Weights of a small GPT-style language model, trained from scratch on English Wikipedia.
Size: width 64, MLP 128 SwiGLU.
Training: a variant of SOAP for these matrices, 98M tokens, 5976 steps.
Each number is 128 + 24 x the weight over its row's rms, rounded and kept within 0 to 255. Layers, rows and columns count from 0. Numbers have three digits each. The size before them is the row's rms in percent of the matrix's.

# layer 5 MLP down, 64x128, rms 0.116, rows 0-63, columns 0-127
093:166127097122142151164138136088116167142155137111149072117136144175144124121112124160144127111086129132149150138092095114101095129143101109149102172150167096126104126164128131102156142127137198149089136164122125119153091118129104110124129176078135103120138141140127169091188131137138127167145115079120125147139128154094141104141109143123088124139121127111142166115103131129137146101124
113:104142109147114125146132077130103120141141183110104134121129125179167148120099095152071132184103123099124112118107168156115098116147136170133140145135134141126122112115158109158124126115153125142164072121108118144133117092139148149128108119117113104104141163127128098133131164140157143138104132095112156124127101085101132117084147127150102119139137075198161098104103165133141144127157
103:123121169103099160136137131116085119134134101103158112116102143172148132081111124088078184145149131080112121156147094117150117121115137111114120120138137118116070186108144112096135150165086118095152126158103133147157197155131134145139113118104136099131119148136145151105072170128129119161110140142134128143116099099123117128113139123132137167143114128119184121121145172146137134124122
097:138104151110152135106146106098130112159083147132138127119133143109115080123134126105149096096155131147167118079109134092129161151092141097128120119118164081054152140176155111142125119106166169108152104150084107163131119138163124150148124126155111104129141116080158137127142142116130129096082119146136176126140141120112141139120138157144120138107086097113137129114140074136099088134111
102:074158123139120134151150112117148129114165135156153085118119103150172144118127115135091112101128114167109097123114167148115130122137112193114091142117150165122111136118166136110092108114139118125141092133123123119164101125135101123144141091091094162108144083104063145124106155145112115094145104101144134143109104080125098123148126137136131109112139128158099110087148155151149107147067
085:151138116158133097109104141154090159139145095127155132121093154104136146090118098183138115197130125130091123147126165117167092142106132141134141120140194098101120109126157098148120127113133131140119104128122114155119132124104134120100193145129108107121096122097124159144129101103144117104129104117092110105087103094178160154156117127081162138130093163128133140125147163106104111132143
102:109147105133148118123110083170065093119113123080170146107175151148134130083126091126142144112147127148119100122081094135130121139091127116116150129136107115079121120116111126142126136113127136151106171144139130080131146169125094112103132103115148141145118136127104163102066138146112116094157105165103111154136134109075146161096113157167121115149134129098123132106125092124143089121160
098:142124122164103139150138143127131116141127110115152134105085139133141094156205184139105131075108135128110133112141141136133173147118132172160148117051144100154157147139172127099136124112123075165149105130150113112115156134111078150115097148142162147128132120120152163141112120123125151112135130136154123128110186126126128110125094099160113141181112089143136138130124106096132119140105
091:142158121128180115109139120113161112137122084106105139143114132127160150134114125114156094123089088092107139099117170174102160116129171132128146179109125120101161170148095101198097126128106160116127131136138145136127162139171168145159132159115135106088130132095103150120124096092109144102126124149139117116157099149143139116086161097155112119118153139108114094119119148091096138139128
103:142147151111117116154115178108127107129127099166137175150155120125121098127166128127112146109145127099122122121113113112158179134129113133121159123126109121149093095137120095105123157113107123126088134122092162087099094179141128098142129155119141089133173141149132066159150144111115144160112132099103071097114183109139119123132080119111185174141140115134105135147128142104098132123146
118:121103112122145129113151121103107100096110086108128144143152124101124116119088102164152143131096089106132144092097132158123099103117133094141156103141096149130125086098114133086157146106155124153100123123145138151129117142130112124099138098184111107126155105126151143107093100175197149129112127139135070122190117133137123123147107108163110132105143113156132151087123125116134126060115
110:127070115085140118124159153135176116113106108144128093077097140105105118141118144121129151085134106127137130137167157148133137141141123170121104141191111142104148147177116152151113146085127103128094105152119138167153112092149076107111139135147120145122096158105117115139127107139107147177115127132132127087135156124130150126135124140124167127103122158141144166136125107111097088146058
096:135106161176103158176146116149130078117127127198071160103153129113120110107121090117102091144117100154137167152133140130100142161114180123144132168128107113130136120118132141120107126166166119155095148125149149117109138096123095180125156156098157089118141110161168095166116140095107142136141151138120123100130161155131109132143109115135115121088140121134099098127133096135130151141140
101:099138116127114172096129136103137163145164158075108127112132108099166157128165144117125134093141150127119141122150121141126151120131116150104121131116109164138110132129139083169107126086092157105105146130104130150097155093113133162154142145131108158132098144148150163155169131158147104114140138127120096134098136098124105176151085167078133121122119087073096157126144123136151142164079
101:095136135114143161123132138192128129145112129180110100079116161142150128127109127079076124158157125127139079183148093120124136109122131122146159149127105140116138114154125132139119124146128133099110135106107116105136132153131076107144127130081087156137112110118085126110128119102113110151134092072099189139130126144158141113158149154129154089121115106127193115111096122119119112158124
098:164115154141117170154148185157135121089084165093159136152090160100145154153137151135122137138120119126087153135122070140084091095114134114086144127089115119139124172170157140132112139118129142173133129126118105108156150155187107141124134104136118123170154109127128133091115134141138103140124128115173095120135108143148111180125114119094163128161129160097125131123118148126143152155121
098:126142139136129133110099131132102125115091138110133143129151116100125134125139121140129134092106172130111124088132112099118112143075080075133141162123117118124109128186140106155096162152170139085139127165179112152148115126124101122175096107112104128196102126121135135127097121141145146151128097126104132133099123108115141129132095154080126092149207119088129158110117160154122139139137
130:098149145096117164147109157125097080123111151123162128114170122131151172126093146118141125109113104121127156087104139162156167093139160133128126134123113122127144113124120145103143143174131130110113136120131150122135133134164125146119151095158146115124126148113149165127078128096191132096089103131112132168159110104159169091134129150167111162146114098128101116087057114094145102133112
093:097133119119138141166099116094170115132136112113092175166088114167132118150144113134125109123082102174101135099079130158104098106154107152157169138142135135106160137100150098150142154128113117124105096147152117155090111145138090107106101128131098153149137093145138139130106095125141118119105135115121143131130137091131107153117125130134109134155189160083143156154127093165098095111173
120:161133118096115133141113121126117108137142081127157130099126170117102115126112096118116156148145153145134130152110137188135151049098118134131127158170116079118128133117151153074094105161142131148123144139108131098179114083135128114134169122096121109130161100110111103132158130132136135123145108104157135139140139145134121080141177171114156065141107134122108116153143135080109107110119
093:111145118102094146147140136114137144155089081111139162096097122109108128123064125161090117133144127141167138108134160077169145141163158146109073130127115167108124150126154119128117150144119111104103135130154157134143125119160142138084124126104153115162074122099140127129079145106129096124087138118119124115101159117125132101125126134087096136154126121114188145088133141128097083129089
092:132192127151144138152123142100148112149095102172119102143096159113149146166129128153144136138134126108123126119083097137139088126200118118173069144129160117111092112125118118148152156120139139125093157130108127107141122141184100162159128105097121144132173119168134126144148142143137129111136090156132131103125088132111138136071139113112137106156148142120106144094151174142149142130091
096:152103136139110165140168113098140126111136135111123144123147119140136104151092143105121118137154124144146184106107142105145131078144084106129142110131115128161130136115118159147163140125081125147117110115102164151097134138117136152114148101170142127107151139151078164105130154174104165123158120123122146087091162094154162115087153131128143175079140150126141126137132143193115103089166
100:121118164117159119148150100165089102119086133130112158147142115097123159118096120112161136149117136154129152165143141100162116116109119156107123099126135130109179147105102152138137156169134149129126121150140150116121160126143154153061138142103110095140169105129111131075112102154100127112167144095123102147145129144121158140191169140168156128128155152125086125078094140136134150108145
107:094134087078096112132098145130131117147112152102135088172112091091114154129148116129114122120144112173160131136140089132106154121110164140162119104143168122129105164196134123118156122147152135168121155116177120104079141119105093129129127106092127150120080138138151134149133083152134146118153068127129078155148146148138115145104100100149107128129148128130104150151160128153114138142130
100:139126080092121116135118125136086107095112139119128133127151127108094075105145129142138138137088185137066151126124146136168155138127143117122118141108141152139139173158143115122130121135152182108090100132114101127148138137134144109124122126135103122150099140114102144163119136115090119067108144114196109122128161154134110156134067133121103111089139173150146117124107106144175145089116
101:167115140140114136134095127132140104130141127144150152089130085065149121118127111094156131156130157114057106123162165132167093114105141126107087136141125164087163142119122133119095108133085133131095089161151138169161138138163127168160119109112095114171136149130122153107132132136119076129182161107145120109124143114152085130111144119101118139108140158143126134095130110106152122155117
099:119127126137124133131111113142134089130125115116110139142117088125141145130161141162107106143169111082117116095142118093116111122152133090173113075170073134128104153150117077155134146134123146148108126169129087148133095137163085134135186125166144147119153138082140119165107143102123115097105106098143164115129123157129183115132128130092116155120139191123108105126157144119145145158105
106:136115137086135094110140094075129133105139109142152119104092107130129140121150158158110129116160137099109094152127084120172134123100116109131156124149163147114091107117117128129105110093135117099114088085117127147103127117133140074145141141169089130102134096109094176128160126130118115124146140118134121136170171099139092110138111159146165121114174091105110157126145151199116106107152
096:121148127144126140098139102128123133167139136132126124131148110130096106127153164139166143143164079173103143141067128100105116139093123145175146122156092140112095101109114160131129128110137136136142099136112135167113123094173102089130120120125152160102163104127149094140139105166077150062102142143148130112109131138135136166181118116122127125090116171131130167107101113143169145102143
089:178122103125100096121138168145114123124124128070073124154102132155131133133118127100156174117160072125096135119104131136119093112116140123122132134139155080089126146089093138155125176118136078124116134117113112168099130125071129122120101093133099114113161133086158136131142129116157141132130091112121089138133118145102130108123136161141132102109173127093118103111123156103194121131129
102:121171105119122116114134143147126139070167164130114101081119127113138108109128125119157167134112150124113085122145158110176127143128123121158162153114127169102149109129087090121147101097157146154151136135110130131092161168127168101108125143130160109122141138125127094151109119153102125109105146104151186141129137145112140104119170170149125122174096132179117090111160156127148089095123
102:125179103090175115100113092083155122123148115163112135130126120104141145133127146157098149117113117122147123101116133110124126095147082114181144113176162133131111117115100100093155136097168112128084165101096106171143134163123124146127165167083121103144177122128155121141180141124133161138191134152143100133126132110143122133134119125151108168141135147149145135126115089100146134150115
098:109107135118115112157103158116112116191127116128116132126113132122164114126125146199135139107143115143170140152121126087155110098136101145102103115101134069128153118111107186116167146152126072116110129129169113139128150119140131117135128131134105144111134160161154105112123184190175134142106118114123102181145093162137099155147153097148133134102122104139141128103118123105136123104097
103:138121127168128129103152088117135152127156104133142169102092114097123154086168098172179148130169090135098128131087107098143136179078126105120111093113099157126145138146130122098112121108120141111142101098116145143135119176124095155117123126145120151074130115132132121133115070137103135106124132085128116186105142158150135123137121114113084106100111103150106126151159159102112145122132
099:115174154125151141117115127105131166104169116131142137122168109141105118116124125136132134140135118126156143089137138145112114127174107096161152127072160102121114107145142176117103113149153122142143112134137105120096120127085147131125141080173094111134136130116107141151132161150123151125096133148128131053116143116166106069126081120166182084156139124118091111122112113184105130139128
104:124133103158139135120134127095128114122137140134120132116118116118143115127150164102148109142173121168157154136140117133124089122106101125123123124100082129165142103130168072134164127149155115160114163074118128134072106114149164152170104116146116140138111097111143111089135182083127116137123107130128104139165120108097118153124133116129178183105096129084111136120170137150094120151075
097:125151097104135129106124120144152101128129135138151166151100125103109154129155122109170128123139142153124103122069117135153162135099125148160119125119147128154114115129155167092156139107111155140115111129121088091133190107134149126139148125102114080070150156133155080169095156103154117124138117157116117169139097124150100144107150165090114128107184110111181116152119110123103153151110
102:090111096138099131074124132162129084110142133091082105141115123174126143092157141129113133167144120151127143161126108138155096157101153140118094153109121131182143096097096100131163183159127130114115136161122122181157109126090152135089095121193115127097154111122089104134141155125118079136125120116141101138101113098106130092113139118148126148134100132129118109150118127150109144127130
102:145168104090191092116121095108130137133141168125093164158145121142155122131097135101133129153163158169102150098073112131123126123139154173161104141096108150137130101125108108132165146095150137130117135155120138112155133128122113148103146128107120109088090169116145135138106135138150143114080111071097104145085124128112108121140129105091092150150112109125122155124081114138146090163146
103:106129152145094088108155137129144124107190114145165144149119153167147152119085161130155097101137151103081119140119110111106115089115155116146142087135101161092160159122128105117155142163150140134129104107159166104118158103115109170142155134140131144134154165146110130095125107116130165082129148129134128091175136116128129136093129130136135118123120156145203143118117121177136101099122
089:142099137115106106162135149106158149141082133149124110114127099140154089118164134138131136121156165154131135154146130126160134085120085149160138136160179100115113090159172101121149120131154141139133132171102141092090073146148092124112140137111152120116152130136131090185144136097140081122121158130115154173153122112126183115136111131108087162155135119155142127100170129104116107136127
103:118164130129122110134110087142156126124124162150131117119073153146106126115110163151140159144153139116114148092103150114109100101122126154135117135074125111126121092146111094145121178112133105156124124099133142119080110114142108133090140115125101124093120110142138117194105166066147121113073132143132085170108124130169109136148136132154103154162137166125100115136166149126138116189138
104:150145169119173144147104147125121133140125133098126138115150177127123133067126191150143144135100127157143111105100067111134123157178117126146113121136148121129144132140154115123126131100168144132105101169147086113109182116141146128085119134142103123108158114138129137153125136107156124157112129134151141105145164110116155115133176153112144150087117107157149169085151167170124111165160
095:116159118135132160133147108085123106101144140115112135133167070166134102128123135123066156126171126101120149124140140149101132143154154117152124119133101155135116140127140129127088134101140150152136082131111126115099125159118160115116145144113119166170108153156130145123088121116145109101151190168072120142129175129140168125098095108159167107105143187138132090120129135127158118161115
100:086102127097113121136123139132120105137118084151154157104091115141095146097101165147148132170110149117100157113131100145110147124132150145130135178116127118101122126109146134119121072142143140141102149180146119139155106105104133125178117191146159141111114077115097169148102166117134146100158120129149080128077111125161107130124118157128165157127117114101137090145161125098116149130099
101:085123129140145105131155194098096135128118115099135080133076110109121115174124120102184133132117117125131089132109134099155105100124106126115147093126134132076153114116135133150130132190093153131142147118139093112093120142102122126141151098105144086160101132144135184107083067109113117135097118178140111123162158143109137105133142156125109103143129138158118125116095121129136145106119
110:123137106120125127169106115147150128137165152143167109135143149146148111128118120081114172120123136135145131182137107145127114196158147132107105149128094067146082106106121129141156120106195158185157104095167124155105126114138132164139088154140168097102137120169139135093135134116122156111154112125155156169103135147122137120127105161146147126126095133093128123134122138118122114164110
098:143112118114126106122124126152135096133149087144134152153148146100080116116116130109118090134139171137094073118109135121132131136176094141141145159114099132144106127163133108141143149117158085164088105139142107073149103069125125156120120153106150142169099158162090126116152130113117095108147083112150112069155114102116120161124164137128101095143097120145172161130150135118126132103135
096:107125127095099116128128117119117161148106117166168114152158154128160133141133121182139147099125107132144128103145150175099143167141110115115112103129096129100112135113082154118167105108093093137086137119122173175137130104065133140135114105129145120099164093113139140100167145109138184107147146134111164110153134122179155141123119137178127148154128141144139126136175119087134157117106
093:128123176133105152125094130132142127136112143131090133177162095139095146150154137106084141086103141175152128139136129132126103155162116146066138100154120065117163124108106125127102148101101156098132110108117121106127149102096130172117166119116094170142121145152123135149109114139130132166081092099167087135156115135158154132129107122107106133139089145133156076115118116141160137121134
103:144098115172110087101164082124164106140195119086080160111136153122157118115135140146152147114121143100132085148134147097120153127181100135150141083102120123124132140163173117137170129146109122128125067138126132101122130134138146100126126130115137143087151108106144105142138164145127161136105102120136120150097140133114118112121139113111139128094107119109099102086168119128077170115089
095:136126099159078166095142105191141123177111182122109122134126149121116131108140160118172099096093091168124167148132116154117121142126132097135126101135128144121111167155125154103144119070150175141142135120098095124114132132129146124118120117149110156142121094103144165131124142112133111127070110122171095137158107139103163134144133173121152127157142109121131139118158135140144148131062
093:118100072163113147150123149105105147117131109133143117098167169100140129123083132132144146137107144106143125106104133148121089161159148172143138104144168123122120137135175129147140099126163122154101167104125079090121115144129140114162136120157134057165127157123133114126138124155109099171148122119144133139123106125135196118166163138101119146110169133145136178130119112121118084117159
094:143138072143126148097103114134130148126151146124086125142112113134118166162180165131144108092126113062168089111095113118130100104130118146147155115157128132091111169112136156168143170132116138157093141075141150131125119130141147138097208122127145141122133095113141136119157118114104116107144116125133095131123149106131168137086128123132145138132131106135168149137130137169068129154140
101:130181149147116137165110123119112151155140136155090145130155113157099156149122150131112105127114074133153107107149143142117146115154111152106153130100112176124085067081087144141086119093152129065159099138170089111120144129119151109156122125123134093126103146121116158099142134119140104154113112172138094129114182118122138144148092118114131139107162084116116142123151114125138094123112
093:127112130095086134090109138119130140143150155137116143084126157119158160112120078110119087138158122103091104138152144135130139147109127109098136133094134150131153151110154110108169148083117151111117086103102090159142152117172139076096101117149135159130118124150140117150105093112160096147121166160182134154107153116130112155141150154126139168092142122088083100151136166144122122109139
097:128163092122121150141101113096156105113123095121101158166176143097117105159116159138104179131128148127089128127110092119146101102110145076063105159130181117129142116136155117116149087127150135148134168132079126128147139109125161107136157133156100127154142124127091104132103184141165137177093164142105118108121143147131123099096113145120128131141161106137124139128103147132113097102135
093:148126145101111136128123080129123115078132168117150103133073121110151129108145161120107113148128146149152111097120107166113107111129169129132097134125157139098147128116142108125117128143117129131151094147128174163133124147121140113089124154090129083132146148150119130120158092094116169186096141145129092118125102130134153079157142078122127102101075119105113081156126084127140134175163
094:140174090122144098150104144126155165159095132139112138162111122153108128116123120129128108118120152121087155125140124115133096135129091095112133146098138174133083110140168111149152120110136170111145098086154130148117063094163115115122144126136111140098121060114112139161142101123140095111097165116133156120149139091140124168133154146117123118111145079103165106090155146124149165161121
098:115176116115194130137150146166137124173138150111136154114166172148141177103100145126124120103100145183154163127076143152137165148144160137111117115103138122089176119146121118124165140117114116120136137135121145148142157116138156134098177120142112139136095143101093151151120173120134121142145120125154093111147144101105174113102169107124111120105114140127093148154133140122170128089152
102:156138107153155126118168116153158119100139110108082144133084111155102123156155137115126153073138137123088164117106106153157113170139141129126136074147110161105082168094133119121103110102104131116139105094160116115130106121113165101157174104143137134092150116154106100143101098135112150135103161107152129147125147149135124122119108075129129092094122143090134140116089113106095134091160
103:151094104113138138114149140115121111129119147140123118114127172139155066176132071086122091146094115157134108131098107151122109109123158127158057148087117133133148161148141096157108135106168099134120122119136132159138114110123075125172109146107171206127125136147118139146117087119144130134141174154140155164077131109129116117142130113109125123128108107119120149146140110144150135109126
080:155130159110113103147131092143103134181125160072095173127130152163141087121136096165134145174131154162107144155084158143153088147092167091136120108118134116126087133134106163148176114134138141140106128127148120169136137090116128168119129138166137139109160110148145164111143107097148126132121118105127139128167123128120151125157085108111120092123107156138095149180138123122156097122129